config.toml
n_layer = 11
d_model = 160
n_head = 10
n_kv_head = 5
head_dim = 32
d_mlp = 512
vocab_size = 1473
activation = "swiglu"
norm = "rmsnorm"
norm_place = "pre"
norm_eps = 1e-05
positions = "rope"
rope_base = 10000.0
rope_fraction = 1.0
qk_norm = false
attn_scale = 0.177
bias = "none"
tie_embeddings = true
parallel_block = false
init = "trunc"
init_std_qkv = 0.0352
init_std_o = 0.0
init_std_up = 0.0352
init_std_down = 0.0
optimizer = "soap_variant"
lr = 0.00437
beta1 = 0.95
beta2 = 0.99
weight_decay = 0.057
lr_head = 0.00711
grad_clip = 1.0
warmup_steps = 200
schedule = "wsd"
decay_fraction = 0.829
decay_shape = "pow"
final_lr_fraction = 0.1
batch_tokens = 16384
seq_len = 512
doc_mask = false
train_tokens = 105200000
steps = 6421
dataset = "wikipedia_en"
Each number is 128 + 32 x the weight over its row's rms, rounded and kept within 0 to 255. Layers, rows and columns count from 0. Numbers have three digits each. The size before them is the row's rms in percent of the matrix's.

# layer 7 MLP down (transposed), 512x160, rms 0.153, rows 407-464, columns 80-159
094:143116063105103105111125087088128118133174136122090169186149182092140150124143097106065061123155139102108085175183060088109127155107162056129141173103128126131102093091151077097080110175084150104119148136152114146168098140148115191111129088
098:090123133103096067112180095117154109091093206159112106125088136139130141163096119167241127111100122110081126133176166089105121099138091147106165112102178101126160174106130113147115103126128066159105170095139087137139127039086147078144143126
094:122167125075142157135123101144085130121208103173095139123108159191133071143090155112139121094109186139104100152051107107124102107155166098089127058131100121118145126143129126188111087066050200111141104126095117118124114135122078115147164102
104:095132125107098159099115144128102136121166074121141150137130140065151120121050133103081135135145163122143174079144144128133177101142159207136161143182067131182105157143084165137133112145156171083087056109154153166160119150199109081113112118
106:090134116132156120142106145121144142096139162141142164110136152118141164113096145118126133096070094174133168106071110091166137110148121144156136148129126101174151067175113154099171141133143132094158103138087057132117091109079048162129065172
098:130169155139104172121115080183102125167118141136096152144137141119135081179173200127134086087090152073176164114144108147176172141229143058157141126111144105163133140157129098144150148115137091135164107160164172141115091128180131114074123128
093:105115108116147117139148131104141123167148134144115148065146148081126161101159116134003131106106129129183181167079064141106099074153164138086146137131155085120111125070144137175210132106116126199169138139088112107093124127136151099132070193
103:169216104144129143153123061183111105141122178135132103160073140089156132103120081105141137117136175144169114144098136158073139148126151159117103116108161172061119157147148121131119145151156148154083215082067146080114134090095155156129178171
101:128128109086129110130123126131064128139098164101094053125130140125142110172111080123060117099160164134092150109116208131141070118093044136136189108094141103185190150115182131137142050123148108135127158152143161102152132181127082132118081108
104:177184077101147102102167143086137142140119123104098132133145109129183102104131141103095109080093098145095045106116123101075125140081085103105155097106145147105137057147135117121089074150075108126190136114139133061115122110095171103109142071
087:152144100156116124119172119136120155093167078099211127077137053147152106129079098090054115121124080146150162129102130155107138186139165168073107178133122107122059139000149095161161154157177097144137158117130137125154098152122151088129118196
102:094125128136082165150134144144075143169138163123129086112133131192086156094128100087038107122122118096144100094070126112123092134126129138162107118150121118091161109126131149102146147161115121144146108173113158139183156165126084136114139109
103:127086173123158132164115149148119143065168100155123255104136132162148107083109108106118151129142132136154126093043121119139129181160186136126160185114123080199099184119162098154142130182124120137064125088124142105110160133108159169079122096
093:084130122104182122113155132109161116141054130150164139037188160115189110151129159123077201094099149113196137126106144116092129143090081099146177139145194148101133066120136129116123095154154140034059129110169081141168138153182132093168173137
097:137141157177160152175103115140178214158143100133130129096138079154116098170149134193085075138126131030160102113153175057157122155090149122173171136079164112103100097119117146103087125146115147170154127114086136109116149145157131158095162159
099:184123109092134134121153121093126051107102127089150127110131172148145095165134122105199073154189171130091126099162161107094112154130113079116133125162122121097048144153111213130103138158139134215128154120116128166161105114107131137176138077
092:159090124129159123166073127149102099140135107111144168077131148116153179091142142142020149065138091153130085148149162067096094121108096110120128171078151171117148128169173066128120102141154093150085079119096159090149107159145160147033113098
102:132134146093143139150124129160121089133089224134103129154119085130115161092106149164146108144124142155164178163169166131155080138167117119087095120173157198137110103242118106106089081101180163128127098110115077108109127118151176136100179131
106:199107075093127185129109101139121158154117106116118105109101162119201119144157143133153132106143197054131117096117091171105091150154124092127184112119133143075145172095150157172117089134093208135179126135192120110078151137168153105149075175
102:122125097173150131162169078153182127114134150092130155138139167089181065148094105169225076181158100135155176110124184137124184112176103124143141121172105121180158129092152140115175166105117110147098122071155136128165150134111129147163132094
107:155163121139137149120129139136123121129139109148097109120144111078113111113155145107192123207173098140132142130118074195106134136134130134160141126081133097094131115193088119136149122089113076117153079147092115149057086140142137198146138101
099:143134149167086095130145142170123177087099082154106128144192155117164151147149068156159109120164100122159126073098080115071142128130183147138127102100119196085177118166125118123179132092120130035101124135087109142163161141104106090125131150
096:111141148196064147120136149078084165125133115120131151140129101092091089114097167084255102162094140150167112105176172155145198119134124123165147152107116105086188133093137143135111108099123115113168164157198106193112125163186122137133099146
100:165166135175070128106153134155110124133150146127135083180107070123085091158181144119038148114129117105119160170148092144130097122042123081122112090137150112081148083125162125129142119080109124140145096059143133095081131132129075165086124136
105:090086091135230076126115168097064152166033163130133079146139124121128121136165135070149122159111164116108117133163054063098119096062118071112122152120114115138102101148096117145124083120088093126131149152160099100155171121115148087121148108
103:066113122135122112108155108093152172106118121135212088070117132162158111171111092152094121111171176138125118102152103098124171130062095116142130133120091149065136105140070143156107162158152149159099142184137133180179112056079119086176174122
102:183103163073127122102078120098143097150079139108126151084130159145119080125136144137166140183144134120056151132193147169106121119182160151130169162072139099144126153174163074070132100096087105104156157145138110141168131120116119154119049140
110:044158133129076091045130151076145124104177129175077076155113069106116166093171107151121149148129138116119143113149095109158087138109145181149105150124099136124045158201130065117117135110043104136102179055097116105120160142114176156090121095
109:087092181123100082104159160132099086090162135055105125156140054134113113125149111130175090116156127131098111156074154133137114145099161102087109174080128079135139129133084116068138143168120095087093117129115105104093132095122150132108085119
094:145108094138188081175140160183083159102181086126150131129140130157167109146107141122122151090138150092128134156074135177115117121109104139177117114098078161045114111082130125150129132175156146121107098127117173090145111131125190128095127113
102:098161084144063100188116116168103104110069154092074137178115173081162103153185138134130117152095132147144078074076093164122107119155076157118098138118134146113120182159181077178086136122191107134145120129122083203189149116144094095118172099
092:144150133144131187127089174143136119159081106136086137135194133190149110169095151118118151194119144184144129123127168111136129110134089157142091138147062104161136094209095208155091082092196131123117098154139131105118141156148119068179159128
094:093090156206113141127138098156170109095084110095129145113129120099085165069157122090243105187161072120138100151125110162116215069116144106176096028106110128115155119152151190095084150171126142127097158122124121146143134108146088063118121087
102:177142102113141141144121127143085173137141099142121157133149135128167095085136075131099103140198189162181092146120100134140127206112163149113167104126108126083131060121150108160124202130191142140085145108104140135092100132166121067096141121
109:080155178187054135064124143151112148179132133136139182157171142107167094132121175125119137121111075183176154110174074098093144098188097148162164137069133108100151129157110119129094159078137150155154173092091108103183134129157085137114126111
097:120100132104080108179130184122158120165121154193148132143066127113128150108147131150052076132050105142140102111185158135121144078133149131170148186149171127104151099127130127120112133144142146191093145123090148131170111106082143086110119082
100:066158057101088105175137169149099153189075049128152135106150155080111096128134188133184098101093151126113130170111106143141085127160050173146168123114132114167175149102089115127170094058161149105155091117111097080149165142132147162105134190
107:101131109115133106117187083136153124150098051144195137103152113141089091066102155130062145111108184156103117119136085131207166101180146123103155045092128163134127153165142148130134161130145093099113156104139118133097083124164149111177121213
098:144140106105112159153175169129148074125109114166148166153160164055153129118111112113099128167111166127130191093108090195091101173102141140176143125121119160076137121086082113135115172129078173159125086080133138123132077171150117126140111092
102:109142167145136118136136134125115112115146194137139188137153153125103112111122190097248070151069088080178161086101101120087204109142128115134114103213135167148092164137130157152187158148170146090080126122152155126113119089161117120156128150
104:129133123167088153096095107121101136110154110174195155178111150149120117103205163136054121087079150131137150156051114142081145151128088084134139100180158081125116134100148193138107151084096117087164132156126137179132045133134126159125125176
104:090186152100162153106159047078108118143154143120117123112097112056108129152155047163095163076128155158143135108115108146135111147120139154146159091199092129088118091107153124086173094144130138133148109145091090072144130105108147143058152148
098:106153114143104120128140089124123082145170109138093127130095141134090107150127109160185118117079115128114121106089110132119089050158096107117136122178050148090134133129121185116100088149080123135109097078136109123152165105131049136129124089
102:095167148153175123087158149102135145158138139098117142090170107114145156131133152174152104200166149084125121129139132133105134121192072134141139117185105089141112096096140154150115141146186135181145125156146156077097060177114083148126120107
094:110159112086122097069118122111125138176144106180126146136186147159119121116157117142112103071123097113094093153147083078125169187128156151083112132179120182131116090046166139173093094121168122147127079089089111094142111162166128134157153140
094:169114138150076105101127134121150116163108107116164081142187137078092132087102140149188088208132078164098125067120135128158174097170111150161140099106106122150202105121120122148158169083151085084159174143201133119102084130132061141088098111
102:114176140133095182119152092156186131094078119142165126104141150155192192112103104126190130132175167150127126063142103136099130109102133161150094067144140115172086147105106130085102125119139117156074106128201150192130135112101096102164163136
099:115128162096161132160135157109127112123167109099127119124108075121094192157089111142042146060120152120161116101139143132139116100075110129157123140124157126114146094076153152146121134137108107248120154121127079103119141192144145129119110130
095:125163175113117098130186120119183137100085181201136105105111183099137116089102145096148162124085169142152106098109136201151107109184107144143173133180106153111157085151156120143142138128148124134167107124145140055165065119095153087142134122
104:098112129143158117106097085110132116130069139203115137108111118102102092106027118129108095131131078109135138142104179134096182135167107183160138075111098100106167086107165117102132143085139140156166128077055141092131116136109141166104130047
101:138156125135114142141099141147101081145120134143152141118084133119125079118143168126166143105074077137168118152157111162124146099132150123128132175121156175046169160108143121101102102106117156210131194131100170123138145084093105156142150138
090:108087073112187184123129186121062149093101152129088166137140105137096084140106141091103124085104129134186154116138072156126072158097077117130134162175187114079100120143119091145123073153162195129071129134150142159142135156123134175141146119
097:129117120081124144169084160157156150141158122131119105113143126131147173103151120106034090135084153158134120187108145170143165092144189153133163142190109083116112084091154102139136099074122110115185134162096130181052105150123131143130175124
097:093070107101115078101118169132086142147202156164130156187138113101136148114044133085146083076191075115110122153168111128126145119067095131148040194130146156180103106124131128084142102108157058161151127117118089155169147084118082065051125122
100:067133109143143093106095114132162172122194129165091100151139084148142174138149150110061135169145119099124116066116112169153108143079189192145104192063142159103136124113110117121090115085105150157150118167084156107115087144081132144189147153
095:148116157177125104117164120146148114150120172160137105136112187101120156071076139174238107156141057172160197131103122094092095156147123142176094134152093142174144107184123152050119081146138155125134075153127115179186093120099108152157180105
093:163134122154121157134178158106064148133119121113158133164129123159143146147154113113123147136146124145118139214226149129158136147098150093106121188151179175125172106086089157169127116063101119148108094113127154140141133152152170113124137115
102:171159160154117123126148131152139095094167143092152120145123070126087182132163093100255157170125182116098139134166131122096170082115101122133170138149122169181129113153158082104095144181097081144199134105165100142118120140070128128173121101
# layer 7 MLP gate, 512x160, rms 0.168, rows 408-465, columns 80-159
107:167174095157167125067110079093161126095109120169123094166104135069122117111118174174153084167055124162107124133121108161142133132137123172079165161149114125166067102110121158140097147099123121105089144181174132143181134196195125170111109177
090:126163129133150132132096101181116131081180215096069187115101138143155156128080162095113147123098121112118135132104112118178107108156104155140086167148121160133143129122168140128131176115105181159110148118142133083136177137133120143130129122
102:165160105148107101092173133173174133101171107111086104101121114127069119186120162103172072087135135163156104118154156134120147177152136117097116105134127097158099092066098138069086114119095083210099139080130127124126161112132128095115087101
109:075095216215128138150082117111074152156132176120087126116083093137236128118121137151103157106090085075095192089093113133142100117112053112166123119159161121140115124133192145140190111150172137102167130091142127164119110089145099139172117133
100:132135129124122129133151121108151084181075165069142099170099120124141108132083152110169152117127158100113060150078121123201130117170084068079134141104067133142095114160083095155160100115138110123119106167116136129128157128123084086146131141
100:105164175114145159126121105102086160084082116086104125160131087076105089140143139153105152162104150090169098106110163131112135094206090116148116123184123160178136103151168091112140177193121151125113110110092162153082170152118114148122207144
107:085051163087121066149185176160197143108132127096108120131068166140104158140141101100153110134141098134128130181141095153105144085134116162140094148069151150066116144121143115169141123157163133173155103138140091111125143156131077159134051126
100:132196091140100081150100144159136099132161018152182142182146112135115064086146143158116164122141161133165167149126039194158118132154126155112133119153128065099113082171094109113139137108153137166141115155122087136099083111179122183091089134
098:076112109130097173106221157157100043127153159118156121164124122153120121121151082117065107106117068143106098106155122153112148111096068196132130127118121089126137132110114061116118075177094095142175120133131125092130110106132033125112107147
094:177133120110110169150095033119138118120139112102153104097111129092119120196196140102089169138141045195127105094128127061061178109130056165143115101123191196138150120124147155154152119128062148168076156132108149136141205085109160123189166129
097:111116039136087147129098112197116160096142197101123106162208088135123149080139116138129174153217140124147157142129195036091094131144130136158169119133121148112121150069153154102149163155152166123126107163160080083089114132123138121121078125
105:147128153071108121094115110112136060137091054086147177193105133064096117109093129172139148151137112095100182109137223110127181165154165123124125116092141090094134132150119141130039154141128120112088185131160135133100107162138085134127157084
100:172071090115063135129141170084165164135124075070172140162146124153081119129120151153176116155149168135144129079116145135168150109123107096119152121137104124153156123121169120113131216086105117141118088123151137147130080134149078102154116164
105:137074108134102185145108116154164089131184080138109140161134067079094086145161123182126103113120133055131119105099152133140143108103144114194155157155178108099117129164154113112102218192146101113150110153126119135114111159100117119092158073
100:112112118163114160100142130158129175145170163113105126141173137122056132124171162149190097123135197134128052067126108088132184093151123125147108140141126092151100131141150095114168103147146145177105036168127105038111152175131133112095132128
091:175108108119172109084106110124101152118138108134074105185112131083175157099138151154125136171121102147148078081081123088066131128141123201109095179149134153087161195151142128076142126117149113199167128151188123091126044149154105149110105117
101:111114069124196180107134111144068167140129146138122110094132150074097096165177169083090101088127139168120082123131074176157179124162103174110118146106173074109161142095112149120118137109144171114157167111168086178139114104068147135110118129
109:185124146167171141143111158177132145101101079172161102181119106122131079116149146084164110116129097102138059130182105178148160074115159147103074093110117160101118068123147187073140174176102092052089111172122127121158088155113115149116078157
107:138086181133125100136161105135163160067121120133081095154149162137146146074075125102091066119119122151159147177119147084154080122105144120158124133143205183152110157185168197146102155118117076113080103097110122116133151063126127079155179088
107:171128130129154128098102123084125119174098124108155146123154148089166107162076133130128127140083147165133163071082176070139124119171136160093185142112085142168087141156145134117110103160104086122061059146152172136137152155114099109141149156
100:113048112164136106153118093133110193171113173093120141192164109132139121098153145117125092201112133139117159145137124130070171113107058133115146131108088116096105117144078127144076115116143129149099085117128171195091135098105110143092185148
104:148163080126141163133129141143124068185088087136117152158094122109092173132120136077108091115164094137066075135150139107116124132173146158061101109108090174178169148127140148062112120152153118116050078205078151148117059133080115098136184123
095:136203119132116158102090050131172142181136140119102142133103084103082141133171173114140165158099126086156095093163138136144131137191141091133017147168097171143143116168156093119123113098122160152115098078120129176132134147113130128138134101
105:049136152117143100085148070136117185147102128114128100113091127155100191108137142205164138131122160188098057129155191106172098159144120114060181118108148146146144135180196149113147111120176139100155128138114101098169126140084152185172145121
103:097233090086158155105175118093156105109118189146085090122100162168091192202121146117168132153110106216104104091100156150132103115154128127129131130104117124128180139126135077116112089123113096135105106139185132185190168155128143156139111130
097:113116117120091108115057133175138143153167180116097081195127111176130175132084080175133164175186109182168142136033166102145169148081111090170152133151114116107110180110141105124116108127098129100088062123182169127119085122162138079123180179
104:110157155114151136158094177069158153152116157100120089088148135163100155144084145130186160143105124158081148120136192154111144098110159156156138095126125137178113118101142190097180151102108114151145145068130169118165141135105151139117130120
104:156126078113111111139073127111123112143107105128155185100135161155117164088155190174140156118146109062121128104203134197161119117173116141140081107158136124087112179143135119120125144181133150133178168118107118143153097129036042183166074081
095:124107108087163139120128092137080162140079159099163165084156181144088152189095159074150082144132104161141115118130159144141149191086113158100110153157114116065147124165137120111096149150188122111137149079162147135169141152131127100149074101
089:089090136164134058051174143129119125192104149172087174143074119080138123133105148147130139145157110167135140120136176093133119158134103115162175094162161127079092173125144136111154135127163167077123125106173162148164109113113130163156090188
090:154129150209143116125103098090127145093172115091078126129120162114122119124129173105098123160086162185081119148143086150091128136147121141118178140168124141104134101185123113138111133141154100060131099168161162119091174125104081095121159123
087:099125144146142105185135097116156140094071134186176161103112116141074153189074179184115172106165116111175101100166078138129173149150179152084074120109118140152164155177170139154212136152088129130163139175076120141129142137114127101149112122
098:141152096111097162153113127126127170088139100161193178115111080164093100111138114213128169121089085111145089130155115127068115133117135173143132131129096144100146157166125105141071132119148195137127117151109144102143171058102156153174110108
111:112189165072137169127115114214057109130113139157071153186120097124143090167187151111111145100128121122169102121180123116108126079097130109105094153165151158093181128186131187137163161105127151134112145131119143142108190130059062148107182064
107:143162084143103100137080152097135108074143092170161155144103052119142144112130147096112122075179114120139126106093087139170217121117101115112128134151104152165094129177112151097146137112155151131170055121151149064115131109121091078090104157
103:111135113190067102145101168155192087164197200165148115177133148115126147113177101135132172153102150129153130070086114149161151171154126092203174059078173132128154151104144108144099121086197169127137124072075157111081113087111180076157109148
112:123070131152103127092154114130119091159172151160108109093136130150091170124136166154101102118121178109125127227169069169095151116154069202117067175148160130064179151080170103128112177119135168169146189156123135165197161108148075115165115165
098:088176151130193164109171120112133105168120139172155163126140199116171112128161116114137147181119158135123192099105092128124176127164081103134076118102085087153101160138113077115100149148159171129135132111142132179109099124123100120129140101
105:069101107115214122146135117109188177159113101128149153126058162112089160144130117216105141140159133160133095161138128127131143057142122131142094163090134112155159173195074128166088076148139138163131143123127083074119102146195116169093178137
108:168168101140109146128100169097137109087105153142064116133130140130162123090064171113172154153145104123135186140089108108080155090143210117099133179104126147116158133100186174124146135104146154147169155188133138169078179151126089125113094118
104:137122106107065163130152182142126106120086142165122186108122126123136123107121150116194166112149145082120124122153100126124149083170176134130119183179118092209105174169111113105127153151129153154137164117101096068127149134129122139151097073
099:066122109128137149122131119167096099109127163121152201122086157132119133135148070120109105162137063127128105140120132099140188076211135142170099099211132108173173116129093116155130125177187177154104135151161112102124177083143095188125118089
108:098106179159057101115129109096183113106174065107109121129111088129138138128088118145157160050143149134106144085167114092169127157126090131116132156175161088102112160178119089107126135137107123114114150150111142090074088114093103138068162098
090:117132179122135072114178084139199112122130166085140194112092126136134118163165151182185087071171105101128129061121156145161163139155090070184157107145119167140106088166123156088173106160106080147101171168150134111083092122130143074167149092
090:180187132105153095139141201097088145129135169130108133142094111117115125145093148143120121145123151146147092111103116159144153130141208134089067073172106124215112121200121084086125148169124112169097123202113143146079135151116185122086140195
098:166113150141121110176183082119124132111154085086123087155094137121065041127118123094157151119112112104107113162086151110160110128109134124146156153197137170098102075160161129133087132114080112147063147136128128132148103120089132132127095077
090:104186115139137154120142115100122113182135138094141153086148154193077100120190098116107089120102085125145096141212172112142111172149104157104155119104119120139113070134116097183136116106191155181112079163158109131148104102126145170161202093
084:158153139186125148091096132149157111157116141102130085179149114217175132125124073140162168157145115109165139117115145142161146096127174105173082121091062101115092146133103131102097115114138115097117142158075102179110187152103089199087155147
102:101144172131094169131126111099156154111138158151069139132107109058128132134088074134125138140093137094113128125095113068156145117158130136155087084126141096149166081104130150095148121175164135175142102175180155174175124176196142114104065120
098:102135146098136132158180185067162153116138145118088151156135150144133125125084104128176117163134159141121106061122160147133110110117137101150173113134153136160169112146118123162168163088120098145159143138126088122150109097221136110164147171
096:123145139196113094067083148174113143200125131124146185118154114108122073122148085146041110120122127150087151099143163208210089107126116141093123126147077096074159160116075144103096128082138158122138108148142198109164153090150075085175133117
086:157181150136155172112083109109071149049115136051131140188171117171115064115104129150126079144132080146094160140179158063095114113152079067135136102136122198156163091121140132110134126147160135149085151179159130120136087099160155123141109109
101:128150077171125202141103090125123147115116197064154116118088139163125158074134068148129128116138144073134160101112129144104082094075125142138117184120106135113134109124112103135076152113129111130145188128113150157106182141150144072103204079
098:151145187078150159134181120137126086096111168088117149105139137120128084098070098112159153150142150103119210163162089053119160162103129137161140164111104080139214186190123095051138113159126111135138130107084127084131184123135118167090146119
087:167158117141079130106143114184143146052136133099122208158106144105122096130141095130068144103124135087112152133143131123146130157125138092138118083075118174149122144148160143192169138177128098117115131099152137121125132132198095104197115088
094:125089176181179153132136137190076134028118163148176086148166091141137113114103139136120137174146081102190173204166122157084142128141123137099092158132148098129105128120060144124094183066155119076120145116144102133120156134117172145157152140
101:174076137150130105117159111169075140107162108115173147078127101146107167152140128083168130034047145144118124096135180080150122129134125142113101097132116135118124143126093144163067086189132099091193096121111112127159089079112081120143135121
086:096147177200099151124124164102095138127142103096104123152130134091122136136123137076118095189135161140111097058129137123177133157086152162106187109081157151159083032181169111134131153141120150132162041127059131133105113140155184101135140163
# layer 7 MLP up, 512x160, rms 0.166, rows 408-464, columns 80-159
103:151071147152151154132092122117111146108209096147094147158089138148132127090151125109128134080139133097180137117100095107022109090047175142163118135169149098135141139098176080149165158166103120176144116162125129163115116075121180153131135084
095:176154134146165111155099111223078141102158160114074141119121143138161154144140172100082099149101129166178124110073105134187064107109165100117102142110117164114144136115159156153154167106110155174135117091109101076100175109164107139131155162
106:163121073132195078120086148130145126128088131052102179140166101162092144109087081110124117115160185120219110106161159089110132141090155085153103110139201087159105138157080137161171133107145076095082161144147125108154048099157117113120136131
106:129147098109155169102085120120182161081093159150178149118139154121104117174073145140181163086150106122113128160119138142089130127139137148090117105149124177154175159114116130048074092181122160107054100108152093086106127084104112115128082119
097:125052090133093076154194149166104162118093186129127178163109139113171131111123064057070059116129109136127136101161150189100149159087094172150109157149102106115107186138139181133140198163071101115123118085085131145135141142097163110153133092
096:126144152107173109113154089118144165111133153113141095101177079096121118146110135137068099152110133086135118169124087139082074099119133107111117128194160146160098155114106133145110107134123201137102150104074073129032118134127135205155142161
103:130150128171165133116099084164107134105107156124162125109091057168144096098112152097090146082073117142187158141163143088124095181178122126175184157157129093105137153128088124149101150170124104115143125140128174119160132180132112121109160136
101:128122145117114187144115196048116198113128041166185148212142115134122092094058157174082107169103144124115180151119158162123133126110065161101150099191072139130099175125121128089147188120097133155090166158158117133106108110159168135122140136
106:108156109142137210120210181185129118096193173112170115107126137173168152105067137083124116109093114163110113140104135156170138135065052134142177128075151105122136112158125088157128070119150121190197143170171138066133094083153116172102092149
092:198091119118128200133083051154150090114114131124174100122144100088106113190155114103084173192173081189178054090083108122117161118054069175093110068152182126168119121107127122145162108104125132197156164148097182117167145111114156126170127137
103:142158116127108105197100075130087120078084123117129084112129089102115153077125137163149172149217103142087154163109129105127104120161124127095148168122206106117147136133137157140136138156105160131163138150119183130115150164052160093111126086
103:154091152080098160116163107146163135136102146150129147156114128180141148096153063140202191077195133119161137167086105119149067126123059141189159186147181110080148146086082147126135148124088113134135121088096132095080161143115106134131137151
101:118181171139112130153080113119127108087139060134127153157125056170118122192165209196088190163162122190147113105098165157136121148149145103137100117107116166154190112109147124154088123156119102081171129079115101152115117088158141163141157126
105:171131105161102132187120161150107125155144130147152167142200073074087131095146107152148111186140126085119134147154164096175177207160126152193127100182147075087123144149103149104141151104161076162125144142145087108161113118161120154102129123
098:121138151153161138131098178099131106141075120107155131170102163167085095138108108126151096134159160114047136099065111112162076142125145100099122087142131195101112167095087102143131115099180069180133109132128146197101093131099126154122158149
094:115151134109109147162155134105104168139166108120104122220104143126162136168221122139108119122098099149110128068142162115076112104107166183092095181099144121135149143172160119065134090101140152140152081093162153118105093110179133106111151140
101:121118138134106150124139176154126058068085126172145111082147092137097154059099098131121178134129138112170082124159110090130121080108126079166091117103107143131152170150111127154092105137138117172124108149163075059170192143157106138119134113
104:156130138117237164141089120165087086178109165139115130133157113123128085138199127156115102148167131089142129140137065155105122036072080170112146088054094131106185041136123105092139203112086095101136104133097175196107140093121141182113127174
102:115161124139164129050067122132117087130105188171137115091125126077137130198136118171110147154142114140100157115145172107086138156143086173115165187107113077114131116108154136094143089126109164093163172174123148159113143144112092116092110133
104:139179097078118158124121191159149134079140101140122110090151131157056159110118085085177149087158160176153122118137146128112189128127149109141148084113153150130159142083128174166172079133113200150119082080141095117154141171198131086146160153
101:104113131129103120120141130121146069147168136113111175207114145083101163127203130148143164095132065131170150123080103172169121120126122135142186133103196180118169084093163123111147183155162115133085074125100124109157126187123108114121106081
099:060125135148121108141116109125119173123155181186143152144181150122133058140170114168137134129080147114076153166066130145095100100108097097108108121142144072093132117125107101124103130106130119110169158095202073149131201090161122151102065123
102:167113099157049154079076071136106159140132132097144134126137121119103132122130099146086114118098152146174073083139130144142159120173111068114091096105166117137105099129166205136119079102120150131097114092178101125116182186146140066128187101
105:152155133126239110135120160104077133157131115103092118124120110170133166141109113093173155121126109152152097194092133152133066079110152054163116151132157070133069117142178140112101156110154065126173138133129111099062121151149138106123177184
101:112140123171174088165135100220114165115149185077155071126113132177114161137125119110166112170102092187173100152065163112121143135152206093160108120103112085090116136125106098143171126152155108131084118142122140101184166097136121157141096136
097:126122131127131105116151098110201119176128104118140139132113143154106103146154089063102138081107047118131144163148130129156095167124081091169125133080119117104138083126098104131150177115160125096061143129091088114167168167083073174112159138
103:092215077068075158107129146143160094068093166128121146088128143108109108086131089081111121133107079197129185159108149139139094138093103099149107131123065128113106141119120140177146166055130114150154156133110111164138106103140098102136130171
109:181137154095150136132164113140141103117186141104129166163120157108102108147169141171103155065096094112163170137138105193114160111120176101139090136094080072133059103113088188125156120176128143157150183110094109153135126148122150170192135179
085:142087120109185092173131110184097150164133140066165119123163137118117205103124128098104066196129097105091107145068131145162087116125083182128125140140121133038162127104121118082102155141140129092123137107178117110166107120194153129093135127
091:109164107117079179177100064153126147064148091129175171091173149131107106166154131106170121122104145047145102116115117174108177102130119151130088172110135160133154136180109171118107086123103101152166134124158077110138072116102136080126186056
085:148166132080099161106092142143118116153082136196113134130111159164154163140105120125150164109159123126188128184103195103113122130115142063134089127138094118181130137058108127119166105137186111143112180063098111077164128089162167154166079105
095:145127127163155092136108161156083106163128109080139158131169158142149088066152078115147135180097118151087154127117178157129120115153057113174136116163151086099084088126114113107086112135139116138148155106132143162153111137087082123131105135
102:164155095114123126118083124158094128097113119177156176073170093179111086169141147221112188151106107146131074127130123130095113115091167158130137141139088118117145134143165107117070167091162132130139072116083105124172171119125140130144100167
118:063158104139119166138169129131076141187115090084141154107089152173146102106164125113097212109124066140126134159206113162104128208119051167155179130160141130127114148162141173071064133110189166108141127103117156124117156137148066148118153147
096:100116099166200102128083111085144148075168053157168210145119096107142100105148091103132143119182163152147126103092041135186169120098125066042099129170108074136080151119099123117136169130112172141208119083156116174169114096141170124150120145
097:087093073165099111154178111141153132134105112129112134143106093106116067120133127112122113104119138198076148136127096150152117186097159143103198115110104113161140168083121081068112049182121113143122052113118117136177117167179104163113159166
112:082146082094095120108125104125111175128121120123145147173130127098178058091148123129170118150142176127177111154128095162203139118101107065129149140081143113152124149156131129156105150089146125065120098128121078131145114117184158139163176180
099:143109143160166101149122073151066171120095137121141125071187199081133081217097155120143125139128171127158170070162093132097139120129095137108077128135084095155104155130112110092133134173150142141173156127101095147115132138149090067090118100
109:155185184185082123148087137096090147129121145123063100146152144137129092162102120100141112109089081090122110123147142097069141176165134139146182127114155134147095090070121162077163181058126167087152128135165126196159130109084138113145106123
109:105105126165109136081091132158168147134155121141129140195149113139147125123100129159094147140150153163103122112110098168123106145083183102156141025183140123056158162130153140092181103043112109076129141154112093085167134136119149132070148123
102:032130172110121091101075127158110153103127167103098109148083107107162142139156134156110130138151134085153085107151128141171113088171126130155117138103114104149172121108147098161133190128150097133086124086102076127112146161171185158092121094
100:111118136045158096114122175108127195161125116107159112185136141161123151096100166151162106111104145177149134138122137190172097148083120109043073167027133141143126160141129116068152140119091117099138163150107123139107126155099136119083127131
102:104159181121158092093133116076130132154084170122143107113114106166109085102205163111137180186127137168166185127093152122108125138151158140104134119148123106130104098083120097179118041097146127159088122181153150137127141118143117118070091163
090:142122176099117062077146107147175095145113150092060176110160123144139099195155160159151095106153075140094125097132171158164132153135106075160150051155136171134107108157146097091168115159137059144102173173157095116085082179155144090168105150
097:090101094152141125153050115166202151114101123149143127144153179168116070119149105097165073118141116140150160166136188158107126166132144136167183155101110124086101045051145148120130026101084148111150133158154118138183114107164117151114140052
095:153142181146138178055085129115090134142121143080122123131090119149141134119075174147107143153172138162120133066176092149149178127081163128090051066111149143159171120082119089113165105103143110099164132148147169172149163142161129144102139184
094:111152126112154155186166161134095086169132161101123106128179178178078141123093078114091112104126121128135115105159126113136103155127131124107135103097130136141136050115105050206117181119175150173116127150149064069120148159148129128165123098
091:062135126090110128132160132091093133108113137189168171097115169090103159133118185109149080124096135199069129109125146182126144132177054135124159161163178141163209076128153128161126114124108144123118086084178140051176152142138136050145131131
103:163142134125162132102120080144123122109162118081107132158164142097171123113133155089122037110157148136152134131080100138112163128193082113107174165164085156099190165144138098114095180124092138150105113132160138174159126067107104194190097166
099:077075189129044103179112110123143155164141104149108131085194143105140147181128149107108210119132149168085096147104129128108120125069197146112154117116149079141124168114120188144100145114155138114171133101133127129101171134176129130167133147
092:171115134132113102107066162137146149163157097150126093083150165065116112090132161167106100108186140134132138110116189130150116118081095154071144080113120171079163131090169124127092176099177147102123149130153181104170132099141117116153106064
092:186100113115080163104070103145079113168121134123047103151158098144050112135135162103105134058139096159113117135139127120118066133145197075167120127149109145159168068113129110176120103142145144127140115180108110105093139133173097135116093129
099:114106125111188130118142149108168109143156156102104152124090223100104137106123135039127120144125162133143112128117153117095127163158127170105096096168149074098077086114146031095108163103110085152105143223180103130125130157092136134124111107
100:126154151124073203126122117089138133076113114132115136105104138149140106082166103129112138096106142101133216117145053082075136176074108206106110138116173166168171128126088109100113119103134121130135131117155113080124149167119134165146096172
084:125159126126210120094116143099133134175149133146117065081148152155151150118114110125125116143127111213120099171149126103093110090115083145131107151162162096140131104115122145098091121128141166175167089133106140106147140095109136151101096125
091:172070192185163154143136154094100138081116115135190123168168075131138154168135155129144162144107068070185108172135157129113126122151114154107110178098132139138144109159145092186083187067137107097120104128127153170087168137080170107155126183
101:077131150174167170198133099117177125175123168160117049109149131121137127131108166142113144156172092080117147165114067159126115083151122110176126138102182108115116154110123119169125140151142160152072169137114104129131142138164109143065074159